Each number is 500 + 40 x the weight over its row's rms, rounded and kept within 0 to 999. Layers, rows and columns count from 0. Numbers have three digits each. The size before them is the row's rms in percent of the matrix's.

# o: layer 2 attention output (transposed), 512x256, rms 0.4, rows 32-50,160-178,288-306,416-433, columns 64-127
# v: layer 2 attention value, 128x256, rms 0.2, rows 33-50, columns 64-127
o32 092:475528497507519515514507520495554429527559470551439540485464501517515546494496439533492501531489417607572553482516445488516503493536438489568486538493522545462495517477450538476509504537508503
o160 109:580492471498506546536471529504478537515553504487520530529488471485580471522449504476487423478516494422476470542539552474509549523512576543518567508544535510584501561525560477545450506486506559
o288 100:513553479530475549479482497505558533447494477530557510474476491438514500442460470490439523574475571496510527517535535562596465521430437488461478509491567473559464596418477411513501473461552526
o416 103:440578545463525518465495496484498465532504498463480445550442506465502473528480548473520487481532534421492481502456521463448501473522547537545466443487558519578479489526506580438509450482486549
v33 101:471453488548419568414511495422581489523520436479451502453455466494480502536526441430476512525524434511522520441487496470433503529423549496583450546497504552547461432475461561437493495498409486
o33 100:562489475409567463539548517460484554504541430546515453569482527399529511527527482468526557447510501434439517516468490530532544474464516551432535486532551490550595521511520499591503515435539503
o161 104:480488517480501532507529451487443503522505612493427529515488481497477538500462479494499466542496491512452455519510483467531511527539462526465469556504507630516453517558455586508517500436505472
o289 092:472524514537400534457503501377514497559496456480525506519526516494515550507513446482460445561501522466531505477533506504443535471513446582445462501489500490469521517552472481465481523495455467
o417 101:419480467504528473401451452550511536446493473426480567453580467489456470475497468532584509483443497504532528486481481616554504492484494450458515522514452508494477468520557475427541497467493467
v34 102:477567548466486547442499472485500484484467453505548493559413539459405456488467516497485517537576482419543482501444571504501507499540437500524529509459453479521567484518516449500498593457508524
o34 095:456491574536488546475504516470510527486508516460514588460527465560511496509496530599536504509522473570501489460537499475446531532512482522543495516566482434496484538494554521536520491507491447
o162 100:554450472528493472572505498444504540498552515447505448429506502528529507429555493488461446513446506469462473529564444507434526547487557587510543500523468573535447525565517472446508536511517514
o290 096:535563458527501566506482511461508461560499514526514540530468453454494400499528483518550591473489514448427476541497541514518463599451445447487541501466450556537571535502400494476525538504510493
o418 105:537479492414454474533517508534523509505465502396434450466546499508554473471432514516534475549438476553513510462467478563469490479422497521472460489478438475533571487485547496506515478464472455
v35 097:505512440568487492486514577490517474391504495464496530515554480585472506478556489513496495542540534500550507528532487462394534517542534568527459488503543439519437525480523458527493503469521538
o35 100:538533432491527502510478511494563500481484469503480513500434580496506502482507455496487520481483473560534504482520416568428469561522428436497487551528547550573501497526505551542447493562531498
o163 099:485480581501557518500517459501513474502549530495476489517469431504467472523436559427455480495448454518475509499485556453521452459533444484529567449494472545502511529451473450520441489466492483
o291 088:531500464520484532536504493457470525460449465494516537529506459542464520575458475482469486511488507487584509533555484507464507487539470535490458433449480418490491432450430415541457510532499499
o419 099:522534523455452468468557564511524520466466486440492551462421485511508475545511523507533524492512542450416525522489474547541497478476476498504501449507474555558473485447510473468529489408472459
v36 102:537436592480515555482483489465499547463488498471427504445514536447455400461488491475533482499490468447518456481469460517507452460481554493497475469597593512480439567526489503487467493489550582
o36 107:507522524511478527592467527520497508399506478494532526504597530480512476548588435445524484511490565504441473534535520513527450533534574496460496438394491489464532503428480536492472505466494504
o164 104:508486539505511518512477439522456535492411528515487519465533424426430551536475570492471540412518550484516582457529508513523471589445530487485517583433465533535491510516441452491468432531483533
o292 088:550484517401557526470518505524522510473456478542447465479536513496436399508451518465504452466501510525586553520565588503456450484475470464492399505471579517476467528486467474500464493450563540
o420 097:574485484499573502516516543461501434486562490477475478492510495500498501536451491533488518471552478428515482506418508473465466454466494456380500449527526481528538544569472522505456487489527578
v37 092:462492585497466527543517499460496479534471515488435505502484508511422470455476530555596507463509483535565491509550524491472481522533436524470509504456492509541497477447526479573585490548496564
o37 101:492434540392547487436560490526490452488492600485468491533512510615594434528441552488484461527506500511480483513518520588509487532541444517475417497511450480462499513531492453439433533503529571
o165 099:485462546511432524486520511497458452455511440558528481569541490525537520406575503439529571504528497481450454508453519483555479493486484486530547536511514498406479528464515516485507454484483430
o293 091:523491516540483419532516467521443557498542571458456495551489476537469505502506555524541575403493482447495481525402498497435485511502560522501508468495508519545478402484483480470528539534464458
o421 096:478496572566537520509470538457597532533490493549439490369526415470473457510504571527486546562569449555494580517516540517463444494439490580453551509481492372482541553450590437484474559528536535
v38 097:499463497388549497456503467481497517495461539504574499462480506510450507501461484543472480506545507452511537556480505519464526491535634508474460579496503500514552486523537514464547454527502486
o38 101:568541460488480472451490449488480453362448486522482502462515528501507466499443512523427538570516601431466531451479505482514544464453523532501543583519528522499463505545512514493508554454450429
o166 106:535463551550530605509541475560597563508563506529545493498451471459487445514534465549466534482502467416498413470450519484503468491443430455521548495545467559483554542499505487505468487508570499
o294 094:482413500551472431490464530490441532506460543485563510433561489560467498513522482541525483472505561579534501592510466505559571520469549504494411517495433433463444521556416519495530468476477551
o422 100:493524542457482500574483510513439538493473513539515562469535511458486469422455597526494501526516507480550494435423524526507463491438514415545506512524455481550480420481545496501519422478465547
v39 100:477479517459509508520423456508445502547476453480503464536522447523520572496510538476470537503520531525505559453543472505439550504512500533480484528538501529501545441578521554472474517447475539
o39 098:496539450562506501482497459505494475463538518463416554458492525508457433574545468464516468508535512466474542414472508455562550575526516477568484464529501490462524582496572481539493520480527481
o167 103:506471493516601537542546465522554496546491469546527477498537537445507498500448475577457526519440483499453493539516485523469526516434525465452516503453532429461480453475456481481458457572558487
o295 097:558519468512502446468483442541466493517513489566541530494555490507519503509498560511522487485431503527453520470534491485503479490551491473473516497491544531496552501498551521558468495422424523
o423 106:493506526458540500508491518474450524456525441482551475590503486454412526527510443503525435464496585449536507505462523488472500517501524494447460637537510492510448565468449540511509521611556521
v40 094:496476507496491510490522477526487458519574507514502575463457523451531465466471468536507471519625517556504493478538490491476522537633497466524494560521497519473475506413568469509391543486492506
o40 103:520528552457528489511501508550473465501511483537497488460508537515478509479534536493570518498473502516555520566493481524437457497506456545440513493458502479433478471451535515520525549541555469
o168 094:465532488573519427468507474475426503497519455534471502491450472508519549538483519384433479544524513491479492520484528531533555492456574437455474476423484535443466466539510457579578464469471446
o296 090:509554561471455496476507550530427530560534497468526527572457509497493496448484520529532544499566576490499494553441542502460472539586529469522539523519509484519496504479565471589432476505463480
o424 096:518529567460490504490487492528533528474456588531431448538474457517466521518533531614507450510536501486522500531568497508452484583449477490531504570472450554471541439474544543568491476575507570
v41 094:455483424413491540459479512540480452512518482494499524523558482501561519573497562523483479483527473508446501552514522500487499497562469479531511498520567440487487474468500527581473521453445504
o41 097:575508506491490460498517537507442484467442585536425517504488485564449478473530502470510491481484543426465478460502459477482481408538499472496498452488480494521566508536567476504502482499519552
o169 102:517456554453490542488458484486504492528527485526552476453574556477480489493494526486446435561493411558459546550472576518624497475483447509430396483522496484518471486474447436486423554479479495
o297 091:537503496506459514518497449461522475471474497529457568468437451541521459580452499574512584585525460469577503531535504576484493597529467498492506532519523508514463457479454496514500543434428552
o425 093:461481506487488517513472568539550445487468393485387490467457510490519506533540554478518501437519536460494462550465448528506504436421488510535504519504497564477514482529421522494429472499565504
v42 101:454542515556540541475436466538511541523499526439476528564517527479510547535498518464458504430461479509463499546484510483531544486534515544478482504488482566540568547423527483526451477525546473
o42 103:497531433461483554445515526545441516552492471472473489561552494570508459486451580517464514509505522557523478530468490407590526471486479549460485474497491543407526470506515488476485441554512437
o170 096:562509542518512438509509514502474505493486543465564529489553524444436525549524502528457558520562458519493521481434429591444521483520491479555534541487579466553488451525510533532484542466476511
o298 098:591500464572463522479501460589487554468515523434452532554548457509563449488511549557467507458485487451472531426613451441482503459475522539484589522555492522552502447449449427492488532541490488
o426 105:526472458493478513588436535501513487526473530481466519496523460527524506542566453516498491443555456561521458509555478525467483538493530419543476553526512426510529459516509458510500476544549487
v43 097:533480535499469459575489514523521518499504558480516495519545496519492459541460538502522454511456470495489477511490491543542554490491433490511471472549535520510537549485505510518451506461507414
o43 099:507526488509448559437507459423551550438519491449490497458536524493534488454435529533464488533556480509439520508560520552443574533447542524454498487439540502550545524546515509469493493505493525
o171 104:501555483508478537564466496529520537514519491487451544435480538511505503471512522585435567479539416475587601495484475539531424454471564527513517519509477496462489449455493439500521460474480403
o299 094:468487566478512561533426528506493454494469478451514467468478504523533518539470480521510445463493475551444506492469442573503513470513468423565470467449476485560567526544519511480537543491540424
o427 100:439542469465538421433537520502443472532543511451506469443497509514507540492464462511552433560489577513481541498445537501520522548469523441511430537461534525464537536525479453537461520446419523
v44 103:484515507531485477530467478519493569466411508470500462478507469547476453491574480498485483565464613534458429496476512441462541478392548550525504486465491486607552428527545410456493469571568493
o44 097:484490447520494527457524499532485517585537498487492557529512491516467553520565471516486435514481504594439453414518524440443493527546466471495494518461539449511512476518509475567477467456521536
o172 107:526519464502463530532489549497483417498526548503483551498497563485474431516429541502513488412480512499574518519524506500546444505452464507464481503513507459466492476549506559481487456460522494
o300 090:551559548555513525486569433437529528467523491452488460517453510508599464494563466447581454456487621449511531553516392512481547549466543521491476414454555554563497483505465450518526490482513530
o428 105:425559475511536428475511529527528514412470513509472521474466484440515500424468474539463528539452490552520583512510453519557526444522472494512497514560528498466402509423387496492495529522478540
v45 098:492497554584496456453471558488453489425536417509551491494566464470556537514494475468493490521513464469504468445521598455535457506461515600517466514512484544535487495511493419534466458464528486
o45 098:494477444485471426520531487528534506457517539492528578462521388515531478537514517485564488464594520508484503467446490482492463457506489518444464534469503480485565512505557527474484497492443514
o173 103:481480452593467559532485464482423500561586575426453479483515489537482458528450551480499510451512469530478532490414511525451482416564555461514477537535489516467519499455552492526523563565438491
o301 092:473512536570473425476525592514497510541484499489485546486577536455521477534505584523513495548441491505590465512517494483544478547415567438501476507514468497451491467478485477571529438447457547
o429 101:549371469481541522495519492481401476488492456546506492442541434502471506515538499449493533511475523473483498446537533474462602524443496488571483539438443537528492498554531417401500520459513453
v46 101:491463556517482541522569491506469513532523461497520559509458394530464529551477467571505474544511558493538573520466465515499472523476484512459548571493464500467491522470430446549498408568520542
o46 103:549482471466544539507494543520455511507458512537422477575503511472525469548501502489493534491482485490456525471491476495552469521483541502531539468424402478467557496508434458502548549473514532
o174 106:491417460525529525485471502445504487472537397515541501531497524520467479530474454513506505505457440490574530475511494501526460423478410472511517567502535547481478468464463546466469545492520594
o302 090:491566481515573543523523481521486508502495506488542500544510434548453534521403439513457505571532480422522491534545475523448493535561466468454550557509438476484470509497433448566539450465477490
o430 102:461479519474468523491518543506394583497531432465496472429538513505571435503556541513508499441466542471514496489439516560562509472471471482464480369491537525509474478419474562447501536489580526
v47 097:411486503453517425565449517515512535517508470527521487544515542485511447453534507528467607437503505516511404505527535538509433475505471529424490533521488546479449435467522490467480500517515524
o47 104:486558519530520427501522526480466561516522438497488656452611491525469533525519484419436498521446569545491521513511523507468507494483599518477456504479425554457506474517523472488462568490490584
o175 102:486426398469534547417497531436518512471514444499506486509463538513551468541460510495563480479590485523535453546494471502452531443449472520566524453511465484526572541477453536496543482454513513
o303 091:480420471535484511512531537514537494544575509412489568459490525508452405497498502549501554541473452549357419420477452455514549481550562528497436471492590525505533534503520497481508514503496492
o431 098:507609531505572511532466439492467481511412520543516537590504516534500449517444489480529574520457566524427558486503436473413435486543526463451523487483503478482458480541484519550560435463482490
v48 103:497552493497480386515499442479426531516488487481462504567463467434475503577482479475548537416440538518536576463480516411527544484503452484533550489523540492502496480584494507472460496570530537
o48 109:495535595450485494482533530510506486451491511529490413500466586529451532471431453535463518452531463526498504478495438521492519382501433559492413488506501500508402525537480497420479429451486511
o176 097:483436491526450589524522557503566518563498551512451456535558447475515546490509499530468540595485525502470493488447500495554471576520439514483520531472411461501546529520530518503437462500499429
o304 096:462514556511512494465555429462403464526587530451432500574501459494521456586508519486514456490480523479451507477525534464510474516429539484584524466545494530530515568579477448504450535514550441
o432 105:522527525509490488435527560491474523535451534447464501455586519501486469418523473414536491593476541530506540526483523492506476546461523449499458467526485513434492500430552466468512482528521438
v49 094:622455502522532488556467520521502474425580505511556597493484507531541516448495541547445533468513488537502514480512487483482463468494449562526432510494502538530517496540504504548576438546531556
o49 103:429524434507530512468485570476497441527497522487496399550454463523471472510489489494525421501448450513426530525429570548511469573509493421460437417524493472573484443440408476536443587492442526
o177 098:552495528495505475516519469440481482571533461517417511514545547494487545552447495486508477495505478459543542419541473414488570515486476514485530522528452501453571503502465559503543510567505546
o305 092:528525500552557559501467483504494484482515535515501488508436445471461444529460478461574458481497449553546439462472482441537494447488476484479507531495500472517598596497423489475439489533532487
o433 107:450500485509531448539516489506479445508469558532517527503509535510570482512545479446420498476522539451454482513504538577534557541551475557556435531456538623534448410527535487457478491454512494
v50 101:536514574489499488514515559455488513438449428517551584500444514521440495469530432529592512468491523574458495514536512486500485447485450450471540473499486503517524510429477461447536511481470507
o50 104:467430410556536469500500521497560544466441540500548482589477530555449472536436478506466513447457495502469510548595524532517509476516526528505512587518455470465512547555549566606501515486538469
o178 106:466492443459492462413485549469459492557523532507495483521524446534516553556436512431483427450534532442551452505474486520484453520548468459474426515454563540528487495512521549478566488503521455
o306 088:396471532465544477524514526508459448494524530484475454504531501545422501544521531524582491415452515473437478497435526526518499440467509485465519501482539504527564525463403477521479471530506527